{"hidden_size": 384, "norm_eps": 1e-05, "attn_scale": 0.0884, "decay_fraction": 0.806, "max_seq_len": 1024, "doc_mask": true}
Each number is 500 + 25 x the weight over its row's rms, rounded and kept within 0 to 999. Layers, rows and columns count from 0. Numbers have three digits each. The size before them is the row's rms in percent of the matrix's.

# v: layer 13 attention value, 384x384, rms 0.126, rows 35-127, columns 320-383
# o: layer 13 attention output (transposed), 384x384, rms 0.216, rows 35-127, columns 320-383
# q: layer 13 attention query, 384x384, rms 0.077, rows 128-134, columns 320-383
# k: layer 13 attention key, 384x384, rms 0.0793, rows 128-134, columns 320-383
v35 104:507546488530522560521475460496546451457486476468472473479488444538506487498513516521504489542514494475517510501573473503489519527492522514541526483538492482467498507485516506502527508499475496
o35 105:519469519480514471509509460517490509489421552521530507493505479469516508504486495518526529504462524473513474511468481508511482520530514492499524503488485521502513506498537479517512533490520504
v36 103:464483473494497527506496522538497491539440493492480528497497510474517497491512484499493459495478486483501515491504515524507503462515525541489491513419530511539504524504492459520509502536505520
o36 102:493478489497463425543486494535482504541504499517535512486489515462508533480532493534426474512536520500526495502437503482529487490488497510521464529488471460472461518489545448472471505526548485
v37 105:506491515498499509482492454500482491483491501504487520532513519502479552457485498510528535456462502507548473507478502495500566477483489489503477537460500501458510482519487503489477518487500496
o37 107:457489517490520493547491503481523494514509542509474496530476497525513424492527498495501478494474544484518516500501495522566493543480532517492462510499462476493485482510478489491499526512472529
v38 100:526516486458512458530534514570465491523512517501501533514469446498481489496495511469516511475495528478542512499478493539495483476496470562502571526487510519504512473520504520472498471463540484
o38 099:514490527506477466500480471505479533497522479505508503536498505514469469485550506505488463466513527494472507472480500490488492465514540497557501492499530469502487458484528477461497493544524468
v39 101:510492548462512510460504489481481508509528511517501495505448484545513540477477493518479472495508496504505457506476464511554500481492505593535499492493455498481509488515542478581506445470484455
o39 100:511536460510541483516483501553501519499519488476519511494512495487547501486528496455526546492488527526555520487542523463484489495511507505497498496443548520472481489490574479464506518491481505
v40 102:513504527525500470514513554467513490429484476476503503481550494545490493429487501505485516461512545522496492516495503471523503465494476534507516540472528519507478475507493522438471503529528506
o40 103:510523526529459477517488479519486514523481484509493525488513471518523506439494514490499486493504516511512534491519534513530486525496508474529479505519486541491519510496517485500464495506534463
v41 103:546501522483487506467508523505489488528500472519517544519487510527526447483538469515485537447483525504494510498500494501492533518473505468464535478513509512489457499457499508523506484472490500
o41 103:507523484525477508447518467511478499512457519490498508488488468509466522522473477443513526494496476485465503477504516486509436469517507498543496504455509487477504547516485504491469486483530483
v42 101:475480486502527548493524477477508445534474495493462500544503515568473455477509490520505471507482557497498460555455484528497480483541520497462478509508514520504475511515512510497554515484501537
o42 099:502514495460502512475498474531475516523517507481518512528512525521477467521501495517481515461507456506490565525507452480477480513525457516470494524488491516480496504511464540506513484485492515
v43 101:543480503476489524571518480502498477486457463491512455514499442519506546491471536490501503544543490513496504500537537470515503500485505504534508574497465527511499532531497478493561501481526475
o43 101:514471530486529508515546483492539508525522519513474479495519476523479521504506521526518473493487505505490524456469498515498481483529500433512472498455557470566498524514469494500507520499454515
v44 102:429503505463499500532462487507502501573539524503537477504462491484533528527508471514495516490477469477445507477523524485468501553457527491521508469478511475521531510513495494502482490460492515
o44 104:490490462487505489480469511502503480475473470519488466498509527523509520485470498470506445571494482495535536508493479500496481496551513476485478480504515496473469499464520532509557483526490551
v45 102:489485525565486465492522527475511536491490441460491463497488493495511450494491512488480520460503541486502530474506473482483490495506464486494522503541487498508496549505501501548485529464550519
o45 104:526500509490505503486448443502514466476493522477480534527475454482522476511521514506536495518531534524482518505488516510490493434521482510509471511470502479477484511499487508488502517483489523
v46 103:516499460537529491502482472544493476517495479504506482482495529501538495462509524540474495512471494488471498471532528491481506492468501531477534461470517500479552498472519477483509538420519566
o46 102:520544500498506507534514470511483489526512518480474509494498484537483484474461524491523506510509550499527500556419443522526497513496488503477530524501510538436492519474515505498522477503462523
v47 105:512537532476491534459503566534522522540451476453466470513491538460540456520478493497556483501503458508470472519539522556497494545540500488511498504549492542460535508525500529509515465535442481
o47 103:503505510485528515465469490447506498487481468452462523490499501525504479504552498473478510503489533517491471511469497499500509494484519507477513450497517514474529497461550497518531491471528514
v48 106:509532523483488519504520492453515498512563521479508480494532486542491500536471546467478488514494491514466508530527503498510525496498536472463503534503492452440546515520543514490526498503496508
o48 108:531528489492492529523513520474509502532475500509460519493517497506491490510489519504528527515498492544501485504531431484498524562459533462469520480506508556515524467500528523467525485485533521
v49 104:512531470535443473499516498485556493477498495481497493478529489515521511524497453466504458476514530530530502483494487477476461501506475487487479522560517470517507464468548538497481470542466471
o49 102:502585513528467488526457494430495509480516552515544483513495517499514472525470490499503515463505510463495526507508494511493534518530488488487542513531486460478555510570496511535524513494481492
v50 099:490509449527505479475533523496474514459523493474504486478476456474486490506499493518506504481471494507469507469511519532510522510489530480493521562531500494485510476529496504465490522509496494
o50 098:513527439496464469514472518495481491541491492469479486524502549509480510454492493489505534448494538493460476500472521494530509435495520502490507461486485487482530543512521504534518524498484475
v51 104:508473445463479499492508500498516497505477492483487483538478485509509512484510523513528495495504469552451508479463501519468522492512508484518503476530486458474489534493576480501500441482551552
o51 103:528518523506523485479502546494496540507477509461512495512486484499481461484530522514463473445477484497547527485473505468484512512499504495513508519521498477509537465522478504467521520479511497
v52 105:485512517534505498526488530515468489477512491478535518532512477538547561515433494519519443530509494517547477513523463490473474498509524480515467495503532475474504479560487491468501490483498478
o52 103:548530486497479489493455489548500482505531498542497494486510561459475480498479509452509459517499444510532474502538475490499489509489515503537526512494524476502475476465507551525532527524537503
v53 103:515520519506488537537476552503530503502505510515509519499448529452499465514474477494502507504438544480510502488535504485529418496525520534502507471497492496534506494472506490512514477443511482
o53 099:504481487504494473499545460494516498510492509470464505480508497512493549467478502498485508520512494488486481469473494493491538505522517500538524532455484494492500518526491456483514479538492475
v54 102:488499486495531472505513508536471488531528492483494478552473438515483488474472496507494523510488493514471509557494500469495521507505458543499510529501494500540533537523471445457490493516503506
o54 103:502501522500481474487518484541513478492489486480564515520488496494503497487513515540499495496496468518488512501502545464499488511508520465489505483484458512492473503496465490483509488506489510
v55 103:519527486512487469518467434521501537515493511500500532515481473480560484525500481501489536513476504489541495454482486465523538540479512516519517511531490460517489543478507518501458465510515531
o55 101:481537464519491547510507443475501487495527496498540503506496515530452477504487537514508477571480485482522551483513494508519490498472519519500492483509488491528463526515501506499517530487500470
v56 102:512455507462477450513510514477577502461508511472507493505528510523538537529493486518504517504495469513510506499509508472530495532509486486483481558552485510538517467515476486481494527501496505
o56 102:483550528515474521526486536467457518517520456468509496502478488512462508486463492496441495480481495536555490484507538491529508498497479509527453502472458454509487528518505421511516515504492528
v57 101:533511514506464496459543516510458533464500488486464520497494555483532580495501531507484499513515485485457506511452459530464505505449549533531442509526465489538524508511536531499510510503532510
o57 100:485518513510497529514512470463480499524489469506505495493481526486520498522496516464521494467461508542482477534490483500493512478511502456507525509505457473463499485447477509489531490477512506
v58 103:506492511463479516527500511488474473499509508504494524526470516510517505576491484525493501530504517491468513472532514453461501513494543509486535481501510530486503507499450515480507505545523466
o58 104:513459499505497501508469466470477497537512493498494469454476505531534490490489502525504514486534468455471473442515516484545520495521461508552507544492488435517447542485523517520528480518492513
v59 104:509492477504530509516495474477507485487542487542489479468521496509504512493517535499536541514532487492527544522490490508490489538526491533528557524508556495534524497495471515510453511503506514
o59 102:509472529535507484505470531545469502481462543462518530460475497472485509512510492475452437552478468488457449525565458449507509510517476507499537503479538533479525491515514504503478520511486462
v60 101:529437495470522517488479474543490550463511529522546491469531485456460484493529480494479517503512513528548462523528456512480499524570504474502499493480485494483518524506524473505494500461531509
o60 102:492518486518489481527532541474500570487474480500522541457470563493555515542514493516503503528497513522468509506495484476534532546472491434486514502523515462495517491496523503486480500497527491
v61 098:481528498493510522507488471487515493565477522475506543474507522468519514457516490470522523491504490543500458518494498483506504505497467474498471514536470484502538488512510494512433485521521479
o61 100:505502516548506495457499510502480536507498481520500489473520542499484478491457484503507480497468502452537505505505555485495497502502519495527510481502465473521491511500482508450513502507487485
v62 099:499432524503508510486516538512496482497486539530483454512462492456480515535486546533475490484527504486525489486539516508493478544505503498450489508507499489482469516469572538490475483515516511
o62 099:495476566447545498479479482465479515511470506484531545539497559514521472461497496511495488536524581513470501511516507506520491464490496484455557498540546482521471476497502510540466482539505513
v63 103:550502502514483485493491513459445479478475491465464495457461514516507509492504501519481454497512512504545505481471478510466506492497484483527509524489525483477509557507502496473567503490527445
o63 104:511520481487474517516458501499487493476512485513498519490515505480505499465518504498464475484472456522488516525474508541495528513477538501474473491527514467521464501509508465518484497531483521
v64 106:514506515472488501523546501504489509530510493511535488514482523467489478535466470519499495525517492455511483562548492545510486500481501484512523476515498498472521483479523483466489496513544521
o64 106:538514508510450474529505470540501539500548508495525508495479467514544524531518500534504520542517457495484499479536470440524506514538513495505496485503490496468490474518496509509511502449519539
v65 104:492530512479487481501476508503465486482486498470480520516490516532532515510501497501508503520478507507530531504483517510528474461466479533487550507494493511536490505467490502481520527479489489
o65 105:490458517486465499497500505484495502501534514474474544480532471500463486499500495501471523473477503506518482489496518489488498500493459495535518524530485495500519482508501471488466471508546485
v66 107:523501473551497501499489478501518492494483497495468499491523496506445503517492467523489504471489506512447466522492511498525470521478520509487564492532504493506504527515476497479532493456476526
o66 103:509538494512504518486515513494509511504535461479479512476486510486494539498507487509483528488515510497498500478457453502531500552448511463511521486501450493492518531487505502474446512520473516
v67 105:468509484493468524538481489464517460520526456470481477524473467541527502472483455497536471533500521474496507509509464461516496524532513603478514504512445524487477484470482506502493521481517484
o67 104:541502505446534471506474561495524531480469524510470452506468493489458453501524505540503513525503490496541537507501530488517463491485502488509482459479510490508513518463484453492510473482483500
v68 103:498477471477530489492520453487516510498487487478518483533521516533492541529499520525486501511515452464462487519504422519524510515517516516512470516510494507477511526539474541460485464504504515
o68 104:496468499530502444537535498528477478520466511524520536516529508509469482484502495499523545510501503468492492492495486529518497529492460545515498445519477445517539481473506517533506473497433508
v69 104:521506486513487492494508487543477543462479476503533535457509474558473468514519550503503484528538473509531515497548483543511499509490501514519504450537527518516492491502518453455512517509511528
o69 101:490518513498533503531503510501514484528487465511461526471452475483543480496542486517497501552499481496494491551492520498518481522526541502540499487469499502488498513496488511527461472507492517
v70 099:503500553476453488520509514479507484503459481497515496503509508486456522453514529477517539469509545521459510460491509504483465520487465547505493472495492474480469481512478481471487462521522524
o70 099:486509500559535487489448499544477447475541498494525470456505482494523449517549518519526493508494514503494506512488480529520532433448491523452509544497506487503502475478496514495490503555512514
v71 105:465529460503500516467491466535524509474483466551511463516516512476500465482481481526486524485488500495496465537520519506488562528517521488498485504504519516494495536511515482516475503487517506
o71 107:507473509457524507509489475509507524477545464505435528478504513526516492503454487479558497516481520466474487487506437562535516496503528540518494469473489504485483523534491489485556507538487497
v72 103:521494515480539447524489515499499500533472510508513493519535503504469505505515532528487479501521462499460457500547487492494451480486518528466521486457505479520476482466479508512471479465462516
o72 103:491500507506476482535491512505485466525459460498518475524481500507510485515492521507485505509522509459490505535493518523514495535523428513555502515512536513514496497494487491436511457464475513
v73 104:524498538526495517466537492552537486470479488504522522478499514504492492472461512478549539498469531514490484438531509513498520497463500474471514487505485500473495480534459510483451559480535471
o73 105:504492518488484490481484486500494492517499486470512473510503497493486457462508526518444484515522530503478539532469456518524512479453501520525524527540500467529515532514524502499478499467500509
v74 103:502497476502539509512479527521498492480491491504473488462524491494539473503492481488538493522501490465495515478500502495466521447498505482503529489520517484473490501485544501538508507550500488
o74 102:492560492490469482475554513502459478520492458503497488501471473502534508507471520500491461495511529526502485513494476489497557542496520493499510513501509441470494538529474540486524523513511491
v75 102:490502516494528524539479512496523489491493507496503512522483491478520517522546463504475496487505514518501487468519522484516505491501546506516476535469498522488497492531497511510548463543534477
o75 101:473487500531512517475527463487472512466504445548476489484489519509532483463543476495588502499474486555498522490526519507543469520520471487481501499505512473528533476494518474504513492528496486
v76 098:506504503535504495468512497521470506487467528515501499501480483476490558489501522489535540530469447502515490481461499480520476530488529498504497505477507516491535520531494524532503498532466530
o76 098:444489514447493477511498488477498524522501499522474502489537510511514467459524506484510517489483532465512506519556487477505491463446476447526476490534506512497462486510488473488535495483496545
v77 105:501484519502508502488556521521493505541507497525528469501471512538515551475469442423509466469523495489504498500522553533476466541456505539480492546500471480483514517510509507488482459535510480
o77 104:484499465501504517505478494523552491513503495503546479485538520491528478529517504499457481544485493499470466523529499499488513481545515474511502479507533443513522513489528488487515502427499508
v78 104:501522481476535493473590482443524492494529467533511489463478483467538518496510501505515523492509484503474494516518491512479503507477507496462503508480483502508481506513453500503490522506513519
o78 104:466460496486527538492477490502519517480508482502468541509537463522485511522432481523495480452534477551497487533487512460498490484491529495521495469440487552499478498520479497548474464500447541
v79 109:467506487480532535507540536514476488493537519529507511492527518511478532517519465468471521559502475490479468489478466499454501500520482471498520479546468462427489483546520527516509500527515479
o79 108:537480497508496527521530499503531506490508426477534467516538503524529507507509497460501499505513513485485517493539477501475477517483520479500513446503490512492512516489511478544511511503480511
v80 104:510463481497506500488521506413468498486515504460474530502505509523503489442542499507494537486503539499540482506513525495500499513517530496556490500508476544478542527464522498500488449547504477
o80 103:523490478508499487502511504521479511480542520453498465529493478473521502494458480546510531541471447478487485505512479496555505499479511524418475499525523547520525547486512489480427492479550520
v81 100:468496449475478528502477499473500470544489447486484518550490466484426509551511447476485525482505483455492520524460485508502506505535547484501510519473483507577467539449474499499496487492514504
o81 101:507527478481527501494505544490510499470498528493473488510514526520500498504547525497500505506504487484504512514494504487461481497516529488485473495469468529503511458497502491523499500499490479
v82 098:511527465478496489472497487528518527548491513540493527492512488501451535440480473505488531503460495493499523499508492514469507482522506518526468497520533472516514493540508525498487511520443488
o82 098:509470461499562512541530542487467463514497500489514464522542496515491459512480524499487477503481493499475525500553497498480487503526474459491502505482491536483489488516497513500535501563534493
v83 106:510499505445496512499492531525517495510512505476526485496515495500500513482493483480474518548485526511510555445505473490522504526471505444524457487507478523516544493516530535489494464520519522
o83 102:527478537485463527529506542548498490464523464559498534438502488492549529487501527543476526470513509502486500489486498496460489476514516475465493481488493517520520445476535528494511511467504472
v84 107:466515517485479534481523493455504511517515522463544547508477513481514503505525509504522529499499503493536505533519509497502474481505526491522535463480504533468517547508531427463523462524480529
o84 105:490520501527532516521494479469491477486574451512471459508472518485487485520459525523504494518552501518472472480535460513496506512462525483556489483478489493510474465506504529499523517495464510
v85 100:512532515503498513520509497492512523473505525533472438480505472479480521498494450477493534494516483523502484475504516506518517481453545496525472503531519518482519513532489523416497501483492503
o85 099:480503476497478474528494489470493526490479532507465482521566503521536533499495501487476568485496506500484477472528513511454509530499518491493524499512467507443474503483491499512468472536503491
v86 104:515470527500515513463540505492546474489507526486460508565458501498498528477500507487478485552460549507497526497470483532535534485497493530473479480529492528516532466506533477485487504513460489
o86 105:474488557517467477543485510506487490538476495499509496480466487475505493524510521479478506495513523517484471513497425524412514527475525534495514498519550481464505538512514512527484456499504462
v87 103:533554556527466569489507540487504453524523525523467534523486474515496470545484500544490486491496454459473534549502492488490518508462527451431482512513511449501517486497482520520497498503495558
o87 103:477501485407433498505478493515501508535506461494519531517473516516497467466490513531502546444511541516477491495487494481462477502507481487484454475479527540507497508504500502542473522434545505
v88 099:493478495485465502500491514465501523486505525463504472506486490508456495501479490507479470499485555495525493503527509483482525510478480535510493489528467545507492498498513510545527518483511518
o88 100:494511501521538469482512533535512525543458504507464517505493443494483537506488479497525469527497491540490492519523456518530493516519529499510521480493514472515457512534511537507497481517484512
v89 106:499551511483514508531525519465449508447433533499485559485508494561518488512518459521528522502500496497484529528479491471526512500496493551489515503455520529513512484513492430512488553558515523
o89 103:487489507504488495509498483507499523449516480500505464529525495470482460521483515504493494497494484503478541502512528503503570505522481475517486503504479543519494532503532505509495448455503505
v90 100:498489497516555501507474487522538505473492482487499414563500489499524508491514574474504483487484469518492523522475434499528520489521496508489552524501510466470517489495532511483510491507515476
o90 104:499478535521501516469477509532510448512548503545438460494518499515486489518500494524570541532488518482500495531502505512455502522512519452506532527506544496518494488482487506543504512487540531
v91 104:469487518541502519492529489486525476482518486459524493504525475470509448518512505503514471530508516469503485559458505530491520496499481528493485535535531557472478473436445510500506455493509507
o91 103:532505513539490502542497530490501501494493522503491529513461500490491490511534475459522464503533520565455505506482504557471470504498481497461457549483499508482502511502505514531502476464505446
v92 102:453493507494504493512487502445507503485484542487501524486551471526511486506478503515471527511462499474477509508513521475508509530458489471483481520527503491515497512496515495502498474486506518
o92 103:512529526487520509480487493532486523468491463484481488473501513478463511525532466563508514517495507497514510499467489507491493511493500474537477503467443498513472526469536517549463529550449507
v93 105:538545485491477489522519477507470482508521520449503461474466480522527529479508523480527498494497512475501490533484500553470496506534517493463500506471469518524500480513492523475509458427477536
o93 107:481512527527480496545503459468476489530479518497470526509471504502502497529463522508484518508533548477470516501443498483502504530508529479484521498496520472476512519509463519510486498502481510
v94 099:464490500480502491497528464499509532478455495484479528519506468507503465527482484494494502506485525526500486457498514467546522516483495523457504525515502521508543478527529510503494491474442515
o94 097:457511473474511487534521524526487510511456504443477511519531486488515492485487503482524440479496481451479473525497469470496475480507490490486538500500516485493473527499499542461484517496446516
v95 109:485510475507535497482539507487493500506476490523550471479519522484523479529476545496492498480516507458485456473504504486498502513477495568522479528485491514454514462431516488486522506520473527
o95 109:488529518471488505492475533518508499491512485472507450549454533465503503530504501490450551541504521489443507552487481527516439476504495493532514490459511521507496541508526488504532481528480473
v96 105:498484520509492516505495488516494490486492498485524515510491491503499486544557544475528448500451541518461470518512480542478481517478523541490495525523522500511462505497499443470489509505487450
o96 101:488505488535522513484530513484526476479511491493477506502540487528462468505505507554518525485497536523484481488498524453507555532538496498495502482520517452516462532509539519470518513496500543
v97 105:477498492518518532462469534486503483479498467521483473472505492489507533520526474539468523495505516489471530495508488522529458471545508483500507478505476519492462434547523499549490530466484488
o97 102:514474502495479497514522458484470483481520504527516515550481495492501522495426519492491478532545489499528475463477489479489471520494481485492498460501530519509548498510471541503507493554499482
v98 101:465525537491473502478492459494461511520516493488508481515506492559501511451522462465482482515537541474516458533512473431463467518528527476500467516470536472511474528476446477535493473479480540
o98 099:517439481529510467484473564442503500492536538513508538489530473503497525504429496549539506494463508521462531498519501525506519534467464484494490531510528485516529487494507559512479521488544531
v99 100:562469482500466484516522535483486482469490497462467465454447489492539499511530439497506487522521526460484485524478500505502512515515478470481486473488459479529496459474472463528507567485468446
o99 102:477501531519525505544482460503475502570533483520490466519485438524495504509512477477527528478498509492531460532484570500501500492524500481443507471469443466510523535523518476511552538506486514
v100 106:492480517455535460500486498507486522526495509523503516513480461553463488506511460502465496459472541550511482523500483497497500494509512504477540492511472524462515429441515470541482466488486540
o100 100:509495530487511514477525475493456490525525498482559459506516512497535498493475512486479502498502504458458525441525525503469551493477534482529482519456556511502513530497488528483528533463484504
v101 101:462494482510522491494517503516490515462502493491468503536486513479490528491485500488486490453522497474470504495493517488481511470491472499481476495538524535497491465525515542502489484493548498
o101 104:551495498509499501509488481509491451479489496523517502546487491482488512485478527494505566481538475519467473468490516495516500541491482521543505510515487522505533544502534484511540516536437478
v102 102:466489486517523549446534487536517500516483531491465462493515478463491507475487510455468480539512498473528515525534517460492493525491481485508485480485467491494489499519509479495501499459531553
o102 102:504462535509521491479505541498537492501479458458491486507519477536497500538500477488472500467468533483546487460504485543496528456495498495485511505516472500542466465479502458491493482479502508
v103 105:474462511487498492531449478504510490466477476493499502547532510499500529519512498530542509524479508495539492491517494438479517549547481459471545483517456509477501490534487504500508501513520505
o103 100:490519515487484490474494504533533481477513496508559511502511529490471516511492521526487485501493522536512506488485510488504511495474505556516489488532557506487503515462444501537541494496526459
v104 102:502496477487534566524526553513508502484451468514469496466502525431485535492482532455497513516477496506514489507488474479527477499502503493491522532494507492497505528504482490455493443464484537
o104 105:474544519476519530495506500529469529533524465527510487480497527487493537522476474496495533442525494476490459526476502484506508536493501520508497463500516506472485496486519496522548490548493488
v105 103:499515505543503459541438548473484505471491490492512519530473505501474484501489456466552519496478492515459535473528501544478543491488514498485538536479503524507504513516447483542506519486520517
o105 103:481516493472490477525519544514473458463482544467512511534506486468491526422494492511503501491464480527476517505501500517533516469497501479512507478536484487505493446538480517516502525541526496
v106 104:519479484509496524488466477510479509483501433405528531492502481530517508509447476495479556483516507540512504531494513471505515526504490529528505522479506470488451513518470484471439488464518479
o106 102:537467463509512492527469488489523505527469496480456496479474493489482519449478505525590521506486472500480495506517484464489514470483535506495506510520485485531522478468486512499497516490517499
v107 102:480505453520502486555532496499521457486487507529456492531516487460477491476455491471505511538502504500517455501531529493489491489494485554468527436514524456550480528515490504472543530493519528
o107 103:485469486541486514490540536494502491489510535504532504476506482503502470483511466503486513496506494490447487506481486485456518476475564508520489507484500500480489508493532505552497477526479468
v108 102:475497511499475524529499471544529532418486504519502495488516466563492524486528553480486506483490509472526503469529486518523485488469475434526440484466481510502531448462441450502509489472509465
o108 103:500465458513490498517503494492480475515454482486524539549469510455465493549514531518497484502509508487466487488513516487513515468547526532512506497543510548522536535523518499501504462527476483
v109 104:467480501499476516513490519494513477509489493499512506512541509454455498451482506530478484510504476489492481451474486491502506493476542494505520506535499506533466525530480497507509473489499532
o109 099:532555510505538522523461458448509501479494508480525478545516496522527517504482491469474526483493515495488526475478481473497482500457477469495520487490502528501457462479491514530515478500536552
v110 098:487477501491466451511501512520492468487448500492548460510478479489525545510540442520491468505489511453517513482495513528540486486500518500477509475525485464519479513461461522480496464446487521
o110 099:481510499534521516521478487518497482520464522452496478506523494543495466514519522499473501512476532500541482520504551459455447514488496503483507516501513494537463457530486494462471484523542528
v111 103:503503473522487531487492486484483498541501489489510507518518527526507512507491540482484548511482508496507495512463498494488537486523458492497517453482529525516488455507502520507454509475462450
o111 101:416478532542506516505525478506503524455456511480466515520523560504487504493537499501510478466554515497517515446510482534514479494498494503524518517535514508458494530510479518511510506488497520
v112 103:518500558494525508528570476487516484477466512475556504464514486489515516496515472507504496528478449472471485497495528466494500470532483445525479491516468518510439496467457494531502477482520489
o112 104:504510507492532493493510472512465476479498500467489519495481510493489517496517479470473505459518515519507497485521536544477499531519536484505497505477468512513505496473469521460471494498487465
v113 102:486493513468516526553475465502518511453496510520476488487511462486507509492525491517475554474477504433476459529471540530508538469488516528493508514514503499504521464473538503504469499508533469
o113 103:497471525541467481469542506476515501490521539459459498520512539512458499525472482517498479471517527519479517499533551482512489534468464518496532487467513505483547468501467494488505490520495487
v114 107:453520518519500476500502509474481487494488486533541491521524503474511498500521512510467497457512477498487508500497512503522546490497515474519503506484498517506516517520490478541479521494482504
o114 106:523497495463481476536533501469464483481455522497509492503499504530453465495493486515505493462471492521500516457510490489468443509476473516514536455501523488477521516460490510454480485544486480
v115 104:523490535452481467449495510467467509528533505514494480457508464469526488555479505474489540491499507505485449513527491498506516498519493511487455531486513507509500494564531492502502492521498504
o115 105:502525517548450547547503484472477503492531522490514472537525514490526530502456479481487499507532531446507467490490498511492494512495506489504506468497528437469517487488502505473498483514457485
v116 100:502539524505519480495513488491529515473521491515465511517532502474490502513493477495482531457512496498463519492468499502542519508519491512480501486456469484514473531452485491438468509492441493
o116 099:550492527490475516533525498510452545497475522473505470473487530512479504506501496497527460488503467564508523509493520488489486522485484514471511512492481501475502516523467484531493503485552509
v117 101:489470473522550500505521512493457452508502530477492520486503478496452441518488477512501506523507456495492524500536499501528562496418454515457507511517507520535481501506526478526486530504480507
o117 101:510542529440520461499557504515495506453483489530512499484489475507510486538515479462519488512470519462512505495508526500466523416509513522547539467494461491507515483512470506492456492502516510
v118 102:521484470483499476524526473521521490508528471529523528485504488484464441471524501517548475472464487474496530504527471508501482459450508465483463534451474502522491522478534461488504476488476469
o118 101:506537508543519460494502467504508487519499517496484488503490475537524478492465491518535501518546506519516514532477557486462475484505486484479519470551479447510497556503483450498496531466504495
v119 105:468489525475485523490488493474488511471486490488476498446532510516463515470493504493497519488540477511515489497502515501461502544469495535499515513485526464543493549489548482507480477514520452
o119 102:497488531525508519502498518540511522487497512514470516474481449487559517511486490565511478486518520478460532532544459497538507505486534502475526491497444515493492468491502519483481523472480505
v120 103:515521551501492507442475519501512527521512535528511521503466478508538537463478504534505429511515488529564471497512519480470519502531505510512529494532526506478498486478547518495483502471501457
o120 103:483518479460520493511515481514451517479520548508476511481519492460510538481498494570485499513475491533478525476548505467462520508492498494497483492469508459503504538477522500495440506513474475
v121 103:532530549493546501494515505510514525491490503509498482505546531497469494483477536501493461534528520517462499530472481488520554509505525506508512454491541499489513511523506476500483422501485520
o121 104:430497499498510513518465484519484506502517494498502523467534499490502515502494487507535509524496487500528541494524442449464476463516505485520463541502534494516432484505472480513532532503459443
v122 101:499518496456546531522481551495497498456491529513530525504500507474492514528502485497485517499513491487531493470467461481477478473519476498497510535547479520484504468495462530479545487496518435
o122 100:533496516538539528469513479505464462520480526529530443493505513482528506483514514482522514482491463522503470527493530524505491542488494560521473520481484472420481500496540495533519496477496494
v123 102:533447458486511553492534493498514528498541539433470489485524460467461511536467502521519458535503534494483550461536490511489478471483486477517474490480456446505445525495458467502501482491460497
o123 103:507490515495515528510517501464537484501485530503530526521472461501500504441503483484481504494505493506534503498475445500474508486458442523529500500492477484527525483513499501521504513513487502
v124 097:529514499532484483490490480513546511517494522575537487464497486473480467470496476505501499507499494484544509511526523469495486511500505511557522495489502475528459474487495509484504516484507497
o124 098:475481534545533504498532488465478511523497506501501540517517480496481455484538434519478490524551504490480499495495535461511517499482544519478510460532502497545479464559489526493491483501485529
v125 104:506513520507504469481486474489508486465469520484518481479521509509482514558484506514529482519530476545503523520502534516500483527481501496504505510483493453502549507502529472514505485520482485
o125 101:506540466522521496495456502497508482493477472544546470492514514540509526515485498521500527504488525433517471486459453458495574507478503508452483536490563493483506486536492548505499497476524513
v126 105:469537489505510521513501524481505503479548434467515524489518471470498523526518492492473520535488480488515476475527468504524519459481501518484497509499523482499456539482470518510490519532468517
o126 108:524529470480554526529511485526492509493499552541538496492518471534508485517548504464502505510484493538483485457449488533468472518516506445515490511498470494478546477497512518435494498490522512
v127 101:506500504503499465471531485543472525495522502475477527496558526493533490500497488473486492508517485469546466482501462509467526520503495524533521503519484503479473496522483458497507463519503515
o127 102:465517488529509488501488504473548501507512506464547482460532484506499514527516495483514469499478532549483533495552471511476507528475506474490509502522468518513496461505489482533524526492531519
q128 068:495481465475505495547521537494541534511483541509480505472462524497487497511501482456490554486514507506488466492473494528498521440522541518508478497498507533524506489487485525504506521521462528
k128 070:499507434457486510485506479497501501487529524511474527537531509491502492472490495484514486472501514488544494476514527480546506576518516493484533504519510487514477484458509483497485500463458488
q129 066:492482520508525512522516454556508500480501488489496513494481493455492512456495493472491475506479511464507513469446477503496497485519494496521558534512515515474522503490501481529507480490496487
k129 059:487497508488494456483470513515473517503493501519449507439481498489556508540504507480504515556505517463453494499492505533510516527531469522499529513532496482456491518500506497473523539505503493
q130 062:518468473498481523503489522568473488477511480483547495480476513500519513493527501521518521494458483494464491463494488510507494499538463520506490543491510512519535502491511552492504465478475531
k130 058:495521546441489507470486513443475516520512481467449544471522477460485514542482549479485452485542502535508535536515498484480524520483511483470475498501517516475516473499494476532499515479505480
q131 072:507476504487495511511484540525532509461492471463522515497497523492488515543459473483478502504485493498488512483535490491472511513490531483524522460447474541489468516487512514508475487498509577
k131 068:470519525496486528509508480507490508482478521511504502527496494493484516450455494556511501524455490519498508505506524489482493510514459430497568556503522513504516505474532511550483489499483474
q132 068:470505487526507500490510476493445499520487479506511499466517490489513527501531497564526449480498466491513523499528516477471466500490466497467477514510528428477482498509494494494502529499512466
k132 060:494528531456517493509490489468542546491508475516559471547497480508486481497516521469489508539490508484490505451464493521497519509505475492558522460533477543485551536525483494469537484514493561
q133 066:527484492469486481510542496480484508499471530501538506496494501494529521528484505450531542466507506540470480510466535528515512517516526478483475463496465504503470526528550506466482528526465507
k133 058:486484452464478488475517515485520486477524485453532505499462503488475475485467493534507481528493505514553493502516468521489456465541504529508481487481542498515485492486471476482502538477471531
q134 066:500479481504508507532471503461472496530521492494453456477538512471480495477460521512482520476515519472531475517518449503500515458503493535523489508473519519510532481508500463527490507477510505
k134 066:508495540506512510445487528535524493493470483465504546504460463517501494502498508501502510498505523545520503473460479474458492519521532474497499482488530478513501521493511507469537546488537504